config.toml
n_kv_head = 4
norm = "rmsnorm"
attn_scale = 0.125
weight_decay = 0.27
schedule = "wsd"
steps = 10123
dataset = "wikipedia_en"
Each number is 500 + 25 x the weight over its row's rms, rounded and kept within 0 to 999. Layers, rows and columns count from 0. Numbers have three digits each. The size before them is the row's rms in percent of the matrix's.

# up: layer 3 MLP up, 576x224, rms 0.0407, rows 275-349, columns 0-55
# down: layer 3 MLP down (transposed), 576x224, rms 0.0406, rows 275-349, columns 0-55
# gate: layer 3 MLP gate, 576x224, rms 0.0444, rows 276-350, columns 0-55
up275 094:539527520508521511471513463470519468474503483484487502473530491519510541492441488484487530538482490497490521470481519492507485484506504511513495503493511450518535523452
down275 099:521466555512551483519501498520553469515521486451511465537510501496486526553497523472563505510512509481500448531518484493483519475526500498534516491507478517510468513451
gate276 098:529537474479524460456529513529499506490442486513521471451506508506520472480527472507517499481496509485524511475529551483474495501475501517496496496485523476399505489479
up276 099:469509520492508533497492519518505539511507521560517510476517564492521491495465532481510519485451525540521497510502455485495559483504454514479491486549444531514506476523
down276 102:499488457495476491483473530472531500487506472522453508543468511500502497522495525518515469529516492518463506470515496534481457458502458498569542472513459486517515531512
gate277 097:511499459548501516559524522509529505484502532463513525524507483514547516517542562520526553468458534481487483485523521495463520554521510537480520495513531518480503463461
up277 094:493518531511491514478454506509490483496524494531510475494505498546515539501515500463480482497449488481515514443528452469503506509458483498466488549475474499452506513537
down277 096:457502490485490538504518511458473500477500471480552480466514501473478504460506511503475488525490593460490534505498543482488532478530501480531495502496534457482511529506
gate278 107:490485509471544486503503503470477509501520521506571451511491518474456504502526467485495534538492511510497500540521480538504500517503489495503546477493490525499492491512
up278 101:453525482503534444478510534470493485492531530505499491512483466486493512493526494505518528479480484527517496498469511532545478495494495557506545531498494469518482490501
down278 100:476482507536470511494512511505541495555469526541511502504541513501472503475501514509487475525489514456521476511541538484518496497442504496546496533482514540523530514532
gate279 107:491497480456525512494497511482541516527505520493521508469514435514501428517482514518523526536475496515538482473482487528494514507512519452520510501444534481499514509451
up279 104:489524438458467515500500482509501517476506486510529477532515495497474482516493533506524492502483525497483516484490506484500524489538462480528533547509467534453529490534
down279 100:514472515513506513484490522501530509511505464492454532498463509544528494478541484496501491523493500496468480535479509493519465499481495527471495491532504511519525526516
gate280 097:474491460508502482476468490522491496534461475508529526524498559489494587495552487508488453514476535455563548489537483503451519504463499465469521522484493511469538495496
up280 102:424461492499470511498506486502504547473475517504484503532507538523478475517502571540513511518513502534520505506504490460488481510518516509533531537496515499514538517487
down280 098:465486468483463512456513507529444503479557492535473505540497520480492498484488515511467478485536487512521525507507517508473485473466505517452506525519496503464511475481
gate281 093:499507514500483482493503500480492461453497536506488518532553500492503496512503525512466507459531504532532530501523544516455466545540503506510471487507461508491492512530
up281 097:499488497508534465477549496490527506486495505456488487509524502492487518494480512520512453510485504497516548474476479538492476481499466474516496500460518516549493523481
down281 095:471496519496494527569495497499517488499473524469497496398524475484523501499519500531496494483474474473454492521484455513503519522505467507549528495434532523487498478468
gate282 105:474514503443494499517485470527538535514506498505540538519523473510482516504479542546490521485488529518473524557454512509424511534497554515495463486482505506500466499470
up282 102:447497490517481526462504534484494524510511479480506509558524482490503506460515529505515517549505512517515537504485513501494471499528491484551527519488523478476486506472
down282 102:492496493526487487480508515502521503513507490487478507517488477447520481462491493501510487521508486480518502460504474499527449483495508514541541516508508488471505482476
gate283 097:467481505495485485513454509453486510508501523487520492457533490475470484490498495519476485518490508507521510436504498488516522550455500488491506516477484507504480496429
up283 096:499455493468527489483483516512486480486509528479493514508493513503471537495510476489472513535462500497525510534530450525443502506493442497496535521495504520497493531506
down283 094:472514502515525489483485479517503512465460557485515454526533491534542494520513515495485496466435540523476505483517464509493509511472474471526531486531453501524448507479
gate284 103:509514499498527488528465502506513522506497503508501484482467490494488554461553501539495495499443500489501521500545510500521457473511514471501497492494479574485498470524
up284 104:517482543462492509543494507494506499501470525506474483492520511486522501462490499516524478511527464482463471534490469502470467484458478492482524493520517506537536503500
down284 100:490514476465532486494534524504478504506479512510489495503500539519460473497495472525533485484449453481506502512462463521515530497491559483481543490529541508494534505519
gate285 104:514487529514474474520518480507526500507547496479526502519520467453530512482485517457464526512494505514494487524476494515502542517477497498459521432466510474495445488534
up285 109:506473502479493482518506512510458521512522490479504483491481476521517479523503504493493522502539457510477516518512489552511480507459510509506478480459502511493448466468
down285 105:506464532522512507508464492517553462487518492479511513501497532481523475508495505503521439447484475491502471494508493556499518488448497474531482500502491445559522497524
gate286 099:506515459478502497544529445427519516463515507503517489474522467502511518546551457517532486508505517520534509502477508520494533474482534478482493507567480501516459542518
up286 097:513523509504478509496520499554477528496536483522477486502492453469467507474439510539453496513510517493481531524505508501482503500465521466528499478455486500497462478488
down286 098:530510518497459465509515475514500478472513475484525477482477511520504541480532503476523445523514473516479527482492502474493521499530508493489475535523470524517550483442
gate287 099:472481469477529503533472536479498473502461505556493475516537515467491488517479497500531503468531528466503487529525529525498514524521525535516526511482495462506455538500
up287 103:522532482498490517455537480497528506497523495511512479493475511521543477469530518489471493508487553515507542555515524483460478510479553509496454502498489485520531518493
down287 102:470466524453501509519475542463488480473485513522535488473477513496471503539483518500512515508524559517480500492508507499463543461494492508518530499522505493511513518491
gate288 098:523505491508490481511488511498516463499495487488486505515494466460450499482481539502476438470497491518526494493486499476508486505462513497454528506514475499517523518501
up288 100:523537473496489480500454475494459528528511491485501511508494503461499485480487507484529491531514505492511469464485490507532481505533463478465512494549500494521460485479
down288 101:492508502536496545478499495501496503506541491536495451540515464494509516537480519486480513469470543542464564494493441492462491463483500513550468533503482512480477488513
gate289 095:536511462534489500483513520476542498498542517486491495501546502522449516524528501463492496505486509551465502473505533536473462521482538471505514482465535495498486498445
up289 095:515474528499481531467505530476509534498499471501473527486517518492523467505487556530498511491504523494496502479465496501552495471483525532536484488497486540459480536553
down289 098:494489454447512525468508499480517486499477514469551505464470501494481483488491471489535485514505529485478485522497467465494498483503504479510505480490485499484531525493
gate290 099:486481487502485469475478489532555506469506508502505508522524491456467489523559501491509516488504530546549515511479549536465485461490512491496499496492509486517490474518
up290 099:478542534509483489523517483433545466507481484482486474453486475505526513484524496510494501484483494470497496459499434510515508526482500459499530500499508550494568463505
down290 096:507530487492492527518442534459501521495486502507564534551507520521510500444528518503456552504495505489496490506530525526500514530519520484474507455455508500508477496526
gate291 100:489482497464523453550503558518491501446519522497527530501485482472453555525477510515493488507497480536514550500515517517479484529478508512493537471484544502490512494484
up291 098:491479516515491481453488520555523477530517484516523508505496509515516490454544525477496498411495524489512547507559445501504469450486525496498539488488518530507487488490
down291 100:528478506505514470518553490477538501525495544525501516534481538466505532555528527511512567527472468488492484499499521501516521514504485496469486469487494503545491499515
gate292 112:495484521464495477503488511507492530491525498483483519541495464459523480525555473516513548521523467514458474505486524513475488522516514520506538510510525556501493492479
up292 103:504493502482526499451501496499505535478483534507516511531505506467487505463527477516453475526552504492484520523462472511435524488525515484507565526471507492504528512513
down292 101:493511503535460524478479566531437513479539479484507489470516550511488484503534522477532501472484516520496473477526508488472506508522468540489463491499545501549510491504
gate293 097:511462511486508519486486545462503538534505487447520528499492462476480460529458517499518509486509517476528504537502508504460543515508467523507502495529474509479533511528
up293 096:514504479484510477451532492465488529499499505545502511501531497506480520517461472509497514505483493521539543482505496513513510461467499511509512517505471537494528450475
down293 099:507440519509536501508472516511469511516488451489496464503486453488563471498459503511514520503476535515517477508481484514480518456495525516517500471500517528522514481526
gate294 102:513500464513518472465524511472469511560467494536544484451525496524555454514528458520486505492493491496460504531526467531521501527508447518474507526527501493475492488467
up294 098:458500481484455502503476490494501560523507530492524538529518472467471505528520475482520495485489470457522471463501503440495509507516508482493512468484533479465478471481
down294 098:498478531513492521520527545479488471500497528484489477489528520493496494440497469514529540506513545464533467519494493462482507473511514478511544472504456473493484508495
gate295 099:503533524504482472522486519442536497504519563525456484537532500500505509493483504501510490493500503532508488496495519470493483437495515461467507460504507458505478504489
up295 102:516516518507529516502499540507486513493494490510454487541495522464488490480482471460455544472500479489525489491516503531470460473527466512495544500478532504523517505465
down295 101:542470525491518506476510506551490491503523502460510494471505464496482528515490494457516489528492478463474467494562515513507483513528508511505534495504469489495529537495
gate296 103:514444536497513472513432470476520504495533504524506528510537496483447487540501481511484547526528503516515549496474487468508527473494490470507520523517495510471492424478
up296 102:486524480491541545514500510450499485517481530486503492490499457498476538464513540526481454502472538489478506492504479539503463496501511480472444524517465464466516540522
down296 099:508516487511515507525491539460507466477514486485520506520540426523512535498526505535507507498507480514484528486506475518488471503461489547446491533450505498514472493489
gate297 106:476483503497477471508523471465492473506456491506497476514555470501518456511522517511510516535456530535483502550471514532510485465512500538475503482502443553507444478480
up297 102:516460496500515481503509501479513446511493509484475499515511511480534505539524511475518444530508486451519539515523492465510481457427487495482495505497483493467469476465
down297 102:468478471502476480454488474486512473495482547494492493516521521465506507491488483500538524472456498530554470508486499522492521496511485494521522536512449502485518491489
gate298 099:519493476466463458494512542478488474477499471525488502470494506501494527481515517470520508499483520487511478516455460447524463570509469520541515498466480473526518492465
up298 099:459460517505494483527476477518451500465493514481469463480485502477463516508468440480539518485478502490499523456523518491443502506481522519507520500514521477480495486488
down298 102:466495495482514467493485502491535475492480473513492504525450510520527514530506496480462493472478436540459447490491506482498507494496451482462521494504518497543502506498
gate299 105:529525524533540475523502501514539514525509480484513536522498483536511501505478524517512466503517477518532536534506526516476474503450524513480510517458482472471486507492
up299 105:477453514485469513496445533499510522511521487467531484468536494475489510480483534510492499511528551521459500479525483555505520514474536472571484491501481501557504508480
down299 104:530501538525512522500477502511483492505493506490509488465530509505480499528470471518512519482488561511473490505545504505495492477523521464533518455541476500507505498477
gate300 099:519467518553560495496502498469523441515519497519513513511481502496524501511463524492535488545528483541493493496550507533489515510504532509513492480485489501479447525533
up300 095:501535495501502495474503497513540528466506540436508476525516529523519468470479492532523511487501485510501471490480497510522477480451483469543566506491538483524510469466
down300 097:521478518489504477516528494487504469499516454512514459515472490516511492485520467476468482465507516473480479517478537501517529502501483485504508496458528504550536533501
gate301 096:509532522461499492535487537482492504533521485578491474535482478524470493468469514454495487502507480449504453487488500528538508542465514560489517491459493528481490557468
up301 099:538545496494527494505494520487506469516533485479490457531493493488538533503441489465506503537535482511506574458503501507527491494502461501522535528492465474525485494507
down301 100:531459490523493507482476535514514504503488473521506523471517468470553459482533490536528493493507532496500543495501491516448530491536527462483535487475512463497496485507
gate302 108:517472527540497454512513497475498493486512481527487502557459470487495517514527450484504509534487522505553480521522512507444507457502525493540546503491506521485496503518
up302 102:454514511498541506529483474522505469466543447503451503492510516485506483506511482493502474514531513487445543511485526471498497526503523507498495518505541510535483464498
down302 104:485516500531511504500527514496510506501486534498512520471489476497517528516510508528497500483491566505534475525515519495444465473482475450495474475563480488531503505469
gate303 100:487498475532523503483498544559485503509485507497460532513496530506524482552469472473529488501474498495500485503546459512508479525516472480489497522472534476460492486501
up303 100:510530516507454478475521495485451526511455460518535486491494532511490520487525490507494510489502496510527500485539500510510515494541529510522489521503466485468518488499
down303 100:451516508458517470497503450479478509549513523446514503520538464492506509456461489527507514475507485556540520498492505497519523493519516512518543522465471492473471521489
gate304 101:526517486478514501467533517496508473503446490495512484513486503508508497471520537474455511481482496465526501541523548448523496505514498526491517560440509516484542466470
up304 105:470486471466486480492539551488532497494488515475505514523497473491463525498503555514513525475516530471518517536490502545519562475488499506473558480468479470514541514498
down304 103:494488465505453480469518488462491550507524556479491538475506517503442488478483522477529500529529507511489500470504524510491517480514479495542511510514453485508516495492
gate305 099:468521480493511476540481504512530520490541478518473509499540517522460468495513468484527481484472485475509520483498493530479491508482480526529505487511534474520476510499
up305 100:491504478504521497537549527499469463521542467508514501527496483486472478558502516464522481494537506497562514513494480446528552430498463512499519525481512457489519467507
down305 102:570498535499478540497540527485488476516507510525494530465513518523519506478498497512532507516483506550524477506529487509530491493517533498515500498511536491471506506518
gate306 107:536527535492499480497491504490500480462524537507492496469426507509508482526497443512469508495478524526509481514519457477516484534500474494451513471457550514504507507445
up306 109:533529522511511524501523485532512485501526478482483491525523522525489476489511546462462501487467505526491492529523473528499507486447485500492487437497511483463513496522
down306 107:544535537538531512532484513537522531538517501505511540470490492485453472506480475505487488510489516533517470474529506486508536509529529502553486530495487492507504507517
gate307 089:535507505510470471529473533508496502521488498484480510497500482552497470508492484450542541449499551513470490479487449517498481493490492492485550482486517485505497491468
up307 096:514506512493471541517484498523475486488476456476474500442519464516510475510489523529501544488530518538537466488491548495450543513518512483482476522500504484553488492514
down307 096:497480534519459481505457523478503466507507575525506490513505475524480481492499525495486505466516521519528487516513543485492453491495461536527521518502522506497496501502
gate308 094:455477473485510476492501487482506540482508516518486466489490505491525454521492515463518492502478464471519477449503475507523504514508512524477523545531532504466483495479
up308 099:511496503495486539526547493501521474476526450512526464500478515464489482534519495540508520537483473504516494454502462501531485524482509499502491503505518503477487545504
down308 100:506526486450519532470510502520502530506474476486519480532484513494475494508529522522513542509550449499471539483496491510549488513515533511494503531531531502516504531490
gate309 099:459458515488489468487504518490500487489499525493500534529487487449501528501514518479451460537498507500511504500517472531490501475509465505512506491500455498503486544494
up309 103:507492523502495470482498511507493488458489499519497512461511518487446485508467503478479482477512486487486503500504524475476547516468535514521475487533537492475450506482
down309 099:523531559536477528522517508493525501497468503499484497481545523497486485520472479467490493518505485502492528511553491523512530481464485462475493520478505485427471495488
gate310 096:499490499478473475512442523506509533527526534543475515491501495476507500483468537470526495501473517511482533507550429539496464508448467450503515494477469506476484529497
up310 100:500498523512500502526479528473458507501517488546505477489512550451491528507509499492518517450521499481504471487485491511499491511494536538537520504450534482478492539507
down310 100:498525508571497519501472478513498506516523499483489466510494468488488489506503480535507521509493517511511505495478488514509503521521497484518475451504449516481540505454
gate311 095:493480519485521472501483501521490489468524516497534537492448504494455490549510484435487494474501492557480510539528470516538473458468482456477494477534519521508469461477
up311 097:456520530490520490563517525528475494501490517519513485489478484504486489576507526496517503490508495499495485497532477470502526487524486508521561555518516518481537518534
down311 098:470497493543471512474470463496527529504491489469470512479467503519545520496475482496490511491489468518521533502496533513539510528495495549526492464451539504476515506462
gate312 106:554476475516479467532529467492567525434510526518494533492517490538482463477501518508507493510460509507437529467479498476483486517505468506487496439485524541459518528501
up312 098:524475467500468479493502501474468569516484524476528485564473481496526497490506478477490499459475488502482471491502487528455476509476513482481515466530527482455489487496
down312 098:509493516490528483533558442487462526481525540448477509483432525476482494539482501520517481518496474505456503507460527501490470504528499518560501544543490521499504488446
gate313 104:507492487502505484498498531493564528475463531476489544505531516519470502477494528499460513519482521491517454519493484516524533568499525489457510450504441494456498477506
up313 101:541500482482473505527528493501509508541513513510532493468489533521521474503554514546470489450479532478493485445532497498514529487517505505490486461513463506467495492524
down313 103:543542503474486516466511481499502473463523502476467513505510484512522515474502493509487470494498554524496543516525487495549501496458478513510484471458525481486495519474
gate314 096:478495524512486464442471538473514488464490535539491525489465520537472500497526493516444472445488487511494522489482501474499476528498482525468473539531509459502486460438
up314 099:534474456460515517524477470500492521495466512531500467493505463492536495490480502523542518493537500526496525515469531456530505513502527531508502445435466520517540492532
down314 099:496525533505530523527491508492499485513517488496549507455490459513505521502542492498472494512503436498501572538489528471467496450528532529492532495488518489519501494463
gate315 099:485510524490473471491483533518447453486472498500481488468475499502472526538479502484497521553488470495528492528512501479485504523512499513523514476482466540458517518504
up315 095:514490460489454502509476467495477495508519515487504495503533468478527485504471473515465493514471514516508575517502534505541492488547537438462510480482471551512505508481
down315 097:496487494497502481508527492526456514512483500534496492556490479525504484531484471500498493479518551494502456509458481530491528484515488505473510444495502522522551487493
gate316 097:517508471489478488477495481505522486456532483494501466512494439511511499538554502495546546523476483523479508484527519503533464532467522540524483476512442493528551553506
up316 094:498577508491475509511486476516495532495551508492520476517456522503520450461473526500494466518534531479517526477522496501473552504494458490519519493505503495506510465508
down316 096:488559477494482499493537483508504499493511481502496481541472526498531521531508514512484499529560523510516530509533482474514527513485474492451524525482479495511506541511
gate317 097:484510522514509494473495507513542491504485530511494516525492501494485462496426477453440468461519497538467528461490535503483491536521508502508501487480498524493514514516
up317 102:501524512508526503520487456509524523507487499478495502479524450522529483482540471502460523542506485552531515482446475496488522446533477478466504479500518475515526520501
down317 101:510494513531522487500447545492473494538462536502464500481481533511497511494528503501490512504472532463505472529509473478510462501531503560504464516489523505507466497485
gate318 102:497507473454534503471471538527497462524522508491495521523511509467488508505486444527516473515501491510523516486489503504498448476485474550517514536508472481476511515474
up318 103:488467461488529528540472505498503528488528502482475572517508486511478481521515452510531490543475482504482517495464487526509458500511496509488513477474508520481476559526
down318 102:516505486450522504522505533506527509497494538462502463478540507489484523470473503544504527473495534543557539536521511511514448488466526553473496493491502448480544487517
gate319 092:496499485457503504518502484481478577494490472511468527493501482503495461492468529546531490505510501478470527497511485517505482481515511503488541514512499558494501484545
up319 099:498523503473506465498498483525507500495518504530484483460519525475484584514463506420516496462521470478523456489527503472481515459472483507495497528470502535458473507493
down319 099:489513502498480500534506510458519517513503550492498498465526470513466524499476459526470496483499514520493475494497499479474491482492507533514501509480475505493460559509
gate320 098:501488481508483469462504491471433487462481497524510479468512478505543535517517555469506534515488498509523498479479508465496530508504473509489496526519482509487485474537
up320 104:522473490516492498502468509479478484472514461497514464533497559497535511493512497481504476473482483497452496509513453494520513547506493546511498465455509459515534506516
down320 100:528518481509473460520494490499536519517508496541484531476503547504508517453492506501496519533492499522487465535507454512505465532467465444497491434504493485525509494481
gate321 101:466489536512536465551527511533507527525425500512511473517504497541491499486554532481520491442497510486471483493481514421490525502522507518502519484493478522483493475521
up321 103:492520527497518493461542493541543484504462506512510496464499526496508528482484504499509545508503479550490514509570500489548516482545496528522497514498504498481425497480
down321 105:526540525545544491479518502473529536521493490525465464552508505515480510480547496527507514531476502482530468503562506501535573528442498523496430494508500495450524515514
gate322 101:494458518504508486505575532535496518497493481491516505541498498478488499457506502528475482474489509544471489482535528539504519480502479488513531514445515445499487538509
up322 100:540497521506502524523474476485546501506539528436508473491514481463476522512520498532494512494486497515518507468469487515519485440524508502525524531507524502494524528513
down322 101:493521491496529487487516499491530503525504474510493478490476509519458473536505536545547501506450554475489507526507474494452520504517512481525556491517480497475505531496
gate323 097:494453513498485466517509542505498515470478502497520490489487497580441510521540466495549480483497537529547499508482543531466504461509495492485531478486468494503488482439
up323 099:483509464486518495516504498549527521486495491493502515492494520519527508512487524504492470491489505545517478454526468511483489457544489552478477502451486531532499527445
down323 096:563498528516511510467506552490484503455514530494535490478497526514494544515499491545481512494473543527501522506506513498489489480484495527517485476492513466484506527475
gate324 102:516523526505470498576530527463506528518508529504553482474528463575512498491458516505481492504505506497500520509539452499505514497466507539436512498513497455497465532481
up324 095:511496499535513453504460503490527521463511513517480487480507504506481490506494498463488493486419489484541523489531487489518478481498498482473474478483535538485515520503
down324 098:489556473527503486510482491558486511488501491503517481487525477480516510487510519484483473520508478504493556501515479514549486573507500462483468501502519526501463538494
gate325 100:496500496489505498507499528477462481468528514512504444541486494514509439514507483473540527551494518484504499490457431543513519523498511522489509512495471487495486496467
up325 104:578503476495502504503504558517466486500488486507500497509483477521497508480516470506491490490512556521513498516495515511499538530464466525527450482470494521471498486451
down325 103:491468514443525540466531527544512503469523516494514536473514482524522489518495526487504523520487543519508505485498463513542539459483501483488494508459499483543531473498
gate326 095:463537506508480478495476504509504519475479552500431494522523515510515517515470521521517522474465512465511457516475456482500543519531469486478509476473494496426516470513
up326 097:504536474489495501481499459487547461476487464484496531474512500535545453461519523480505505511510486508512517514461532543462525517497540489478490489451467532487556540501
down326 099:505501520572485510498526485471530478505475528511523469507479512493523483509486513492501489524494513503444504492497465515507525510473455463497500521479507512460509517515
gate327 101:478528516492528474516552505515470523491508483486518498477492493522483545484535468474520485455478555524462496499497541511490490466528503469495521495505510447484566511460
up327 104:491480516430525478459484476534447490485514547494480505503435470537518508508458508511531508511475480542514521495489540485476518502508504543501498541515492493480520483512
down327 103:531522493431468507479539524457474523517489480486533521474496483477488490477469494506487505465526550531484513526507495492526507496488464466495492506530480429539516518537
gate328 100:498494491516505490524479505561512497524532535501539497508477528496498486518567473519524498538460486507489490488505508509487518494444468495424530484519470520486501480477
up328 094:493519529492490533514458517507496537550489506526512482498513568462465535520461475441461458470540503454525475513487463501513485508518504490521500562485495485499442496476
down328 098:558508538581516465516497472487494548532499499513486516476487486528451513527518494504507494521489535516493495514485494504474526534564523524505521500507514501506501501468
gate329 105:505457499466503501544474512467455511504495534516552529516516502494505464543525491520550533518493511478548530485520540456477476504509502489461537530500518472465454484530
up329 099:502455516501520522551495491523509543565515528486511473467511477462517523488496522487492525512508538475501468485506481528468516516515439479492463514468486542475531470526
down329 100:470498486479496466521508494487534497482450508535494478500538489563494524501495502486467467496455514497476485531511504491540494505480484487474510487494485507471469477516
gate330 110:484530534477474481484505489490545478504476509506483505474528517505525559491464494532513572534499533530524467529452520487480494507512511534505529454479502476518496486512
up330 115:503494479499546496481517531491510463482476499460526471502446498467503484474519479483536495490479456492504532479448474524487484480502490506520507501509501472514533483465
down330 112:498494485549500504510460478509484518506497522516485478523489518466475480491508537476468473502496432461502498512505541506518495503493484474477515545532487533478521509539
gate331 100:521509514497519489478528508485512568484503511475505529500511476468506463504504531550547541492478468513510488485453514524507523517553514451507518508475508517523471462511
up331 104:473475500530500508446500469479436502550488533511480433461480512472481534539452432479525512490552521529478488503490480497517462462508499516472500540527504499494501481516
down331 106:474486477512476504494489482515446507526510504498425491527461515542506509500466471509514475503522514496497485524500502500521467509440488518524483510524494526493543514505
gate332 107:509492502474536463515494504476507500523526517532513559512524485511482491461496487528545503482522486470493505465488524443466522500543505541497530495484511491481502524461
up332 103:470466502506460524493517538526484498502512466484463507524495561514470466476489480501528471489513468507508475538530539470504538514485511558468489488505485521516499515484
down332 100:460530512506494482497471506501506469519483464516458485492500451519467496514475513503536497490503509543530523510532508522508485480425483482510507467497491486463476482524
gate333 095:531500466467495464529496487505452516484508542506505470516509440451509494505510510516509501558511477509514502520506501516529482571500463512498504553499500522493513560544
up333 097:490507466507529494473527521499503518533466514473541470488518477518495526453485494525478456455538493529531562552528513511473510498494518503507491507529494477449510502539
down333 096:527453474477513488503494512526536497485497489533475499538519451486501513479502493490538457535498522484523511516494492514532479529503486475510495561517457499508510508499
gate334 101:493501516522511465513513494526542464483496496481511507496527515480443503431516492480534538483457537497541514496510441493436514497509517485505467472509469495516530484481
up334 100:465469449500528500457476492485479505537485489501534486518518501488492503468503503503496472516481465505458492466540510502557491486512519422523527524503494497494488458520
down334 098:512492493521493487441448524504504476488505467493516498521495529505489491446489449486485514499504518466496480466519507478436528441509522507516477532427505508506491471477
gate335 098:527495491498523490533520482490503492525518469504561500534494498508517507473511534546505468493463471532539542510512483500515471515537497494478495490470498528543476467536
up335 100:493537529506475502452514520512507489490527505462501478478496484502478487512485497508543521460515519522467538498500478511493499478485482456557453501514502473522536507466
down335 099:514527520477518514519543501494486495458510523487497502491500484516499493493509486478489476511485474494526471506508503517502488479505490456464531451506488489482512512499
gate336 099:505499534483474451507493519485472450474522522555494538496507506525486519455531481526460486517534480471462534512540509532505494501510450469512495483496478487482521448495
up336 102:492482472532458475497483512479454498502476497533524491512467518503556469503488537483490544492559497496488492508491484534486445512543508513484524495511494515516497477497
down336 104:482544500523527527506504469537519528475502485502495496511473521501514472512475512509508476481537428561518492465509512464430503518463495522528490453510457507461482491517
gate337 106:473484547512513479538538518496534508488492509494472460525510476484527509539450520507515489515453498496554501472461486488482505473516547486522463469494494509501492521453
up337 099:506516483490490539472461478517530466488494482473547500516528515488486486510516502504525509495472517556518500477491472517541497510498483508487458539484458502514470535527
down337 095:476517496508532510454503485515505497490527515509473494506511533500524483563514507530500495500519539521505494535552544476452492520490470499506514511475482528466483510475
gate338 102:529517488514522553534473524486522492504462479459543509518522521501544528491517479476512526540514494506504498506484473513476515499504473498478479518493490441479531498495
up338 100:490491473514545499499542488554517503518462510494479475481516512473476441513511499492491532464513512512496429493493489528478530508523470524490491521466512486476521506509
down338 100:487486494519476472524526482515519495514535472475476509560451507497467496484478517530488533506553492517517505519529487476564513524521500512498495514493510506494521484518
gate339 103:498502486461495473512489502469513464476493487475506464531501463501496581501471478488516518499503498504547454533463456498475497498528466506487496491515484471507505505496
up339 104:496504493500533513517447517492476517518518488527476558517457450509475457487555458450486509540491506462511465459537533553491496502498549538498534497505540496542483512505
down339 103:496488503494522493469506540491482514503512488499519510514486516526500485453467490498476459517480495534520506459494463500557499465532514464530494505485485482515501517550
gate340 099:514523500493531491521499550507536524500507541521496536507517483570502443529476523513498497456519504566510511494521512477535471516471506496515528492518528483509492491545
up340 101:550504537486436463524514513537481485470475502488518510469486451484498489521490507489534510449490499531494518511493531474512485495505447477512502524502549514492503491542
down340 100:522497481496480491493538518493503488502518498465484496516495520523537489505466509447491527509485529518537514461478497464543464523515496480466481519480480461528525499491
gate341 094:468478500490463511465518511544478495485560463484497511497480491506480494465532516443551505516493482528488535486495494500527498486441487477495493507457520504480505524538
up341 100:490518483497481527488506489491487468505490515523473496534524552497574519463508527512467567464496501453498506531487514464472460509513479518533466468472492509498516505510
down341 102:514522495527510456494511495460508489443517476504532485493497489510473487513489488495529529492510583494484492482514468503522482500549484533459539486493554485515501521494
gate342 095:499490479474507494500510504512491473556517489537533457499551491492461533511498476484425496504469535515501493517491497519457482485495500476514506504480462505502541527499
up342 093:468518475510474510533490495510521535506465500522505478514517509497530460480475537490493513467475514477525459513486477472532487504494469468446503479502493518499464489541
down342 095:493533436525495479485509506518524483527502496487504445495494517479520497482503493493513538511512450490492482499469498464549489464505531530512527485505490492552515501511
gate343 098:506473516501539477479478441512462492483499523547499517513431499545514470488491485502495524535511487482503488474559520456507470511504498511501496492505538490516497484526
up343 102:479494485521485492477473473480510475482482531485476487488441478494514497479482517480534507545477494476527509522475524506506498453492459459506523466476556491506475502527
down343 098:450552527453512525484506525502517495499484531482534490526514499510503492458488545479517502502517528503551471446442502531497460509492497470497506514537505483495519505453
gate344 096:490512503484526508536498504506479474544512482507470485474489485494480506533516479514496509488488516465535483527480479511488473498509498530496528526475463479505515483497
up344 101:474502549548469505533471518513496522466489504470525487500529507487498495522515479530490529469467516466511543491513459489452509520493537560525502507483498504493516516457
down344 097:500493513533505551513493517483473462482544492512515478455492468540506489527503488483467486504484497504533506508486483492501501508527502464482534454475511514549522507484
gate345 099:464482484500486493497474474534579438516511496503458510501474467514516485512491501517504513519511499510492524496516507497503482541507478483471501523443495532520475507503
up345 100:479534528496468525470511491486519520482491518477467542506487507468518502487468512522532530471504525482462531461522460527500461525487507472527522491467486493513468519476
down345 098:483493491500516457511511492512520540509546557521467497499544506512539446545463511498507470486521536493486508491522479497518500536501504521492495521511504463513448527526
gate346 101:477453512478509493494473497473491497544481530497466548469522478492490468498489503531554518485543480487513499524513507502501498519523508537516531516488516514517470489468
up346 103:486520481492483520526534509523506473497501535480499459553512541514516483493532531490455469513546501515445517498460519446489533519519519521458502484523429452523512482522
down346 102:496533494453480499530497493522479455517552482507489522508489551511504526491489508500540495536504479508487501499536530461495539518492497490528493495489500492520532521478
gate347 102:527481513464480502493489445521552478544508563496495516470466525508503481518508467485534497503515533496497467473477494475475486545488488517481532515487528501536511535486
up347 097:486496520492500494497514521508475513459446482503514542528513495511519518484516507524500463480507450500512504534498514513495524498492505521516446466459509517496491506543
down347 094:494489488487523515493488490480480464493561504482518571488500530503478494485489477486523504492513501494496475513508472494503438530486517487469518488577476479478479527489
gate348 096:500447495525497503542550480478496483483457539484467501523526487517473531492480523507479496493470516500516521518470514495502507410481523509502491466514532468528484512465
up348 099:507462499501492468496502486511451496478503502484510464504501495470512537545499507509493481530532494509509438470514450525498471541472503499545511504463491482481517474497
down348 098:498501479511463495524491504514485496506541489528480450489491505523496453466521516514506478496499551471542477488509485466488487509476452526487479496486531535516511512516
gate349 097:523515485504493486503493461450497481503464481505510503526527485515501485555516500515583519515505468530467524479527521483496480491471548514487474501522515525524488532501
up349 092:517534504507507507489505489506486490499526551494480520470485502506533492507542535483519498550492494478452528460518509485498501497525544519506534533502492495518494534474
down349 094:497555489506546505507477505584467468513493528468489531481501534480521501463494477518494474500506521495460499463512483516510483492532499458521489521503501501501530488493
gate350 104:523502459448526486465518458525544505521504500524509485506519493498528451492501478527483491477470492518483479536536518528464474510465522529522508499470467522468512507497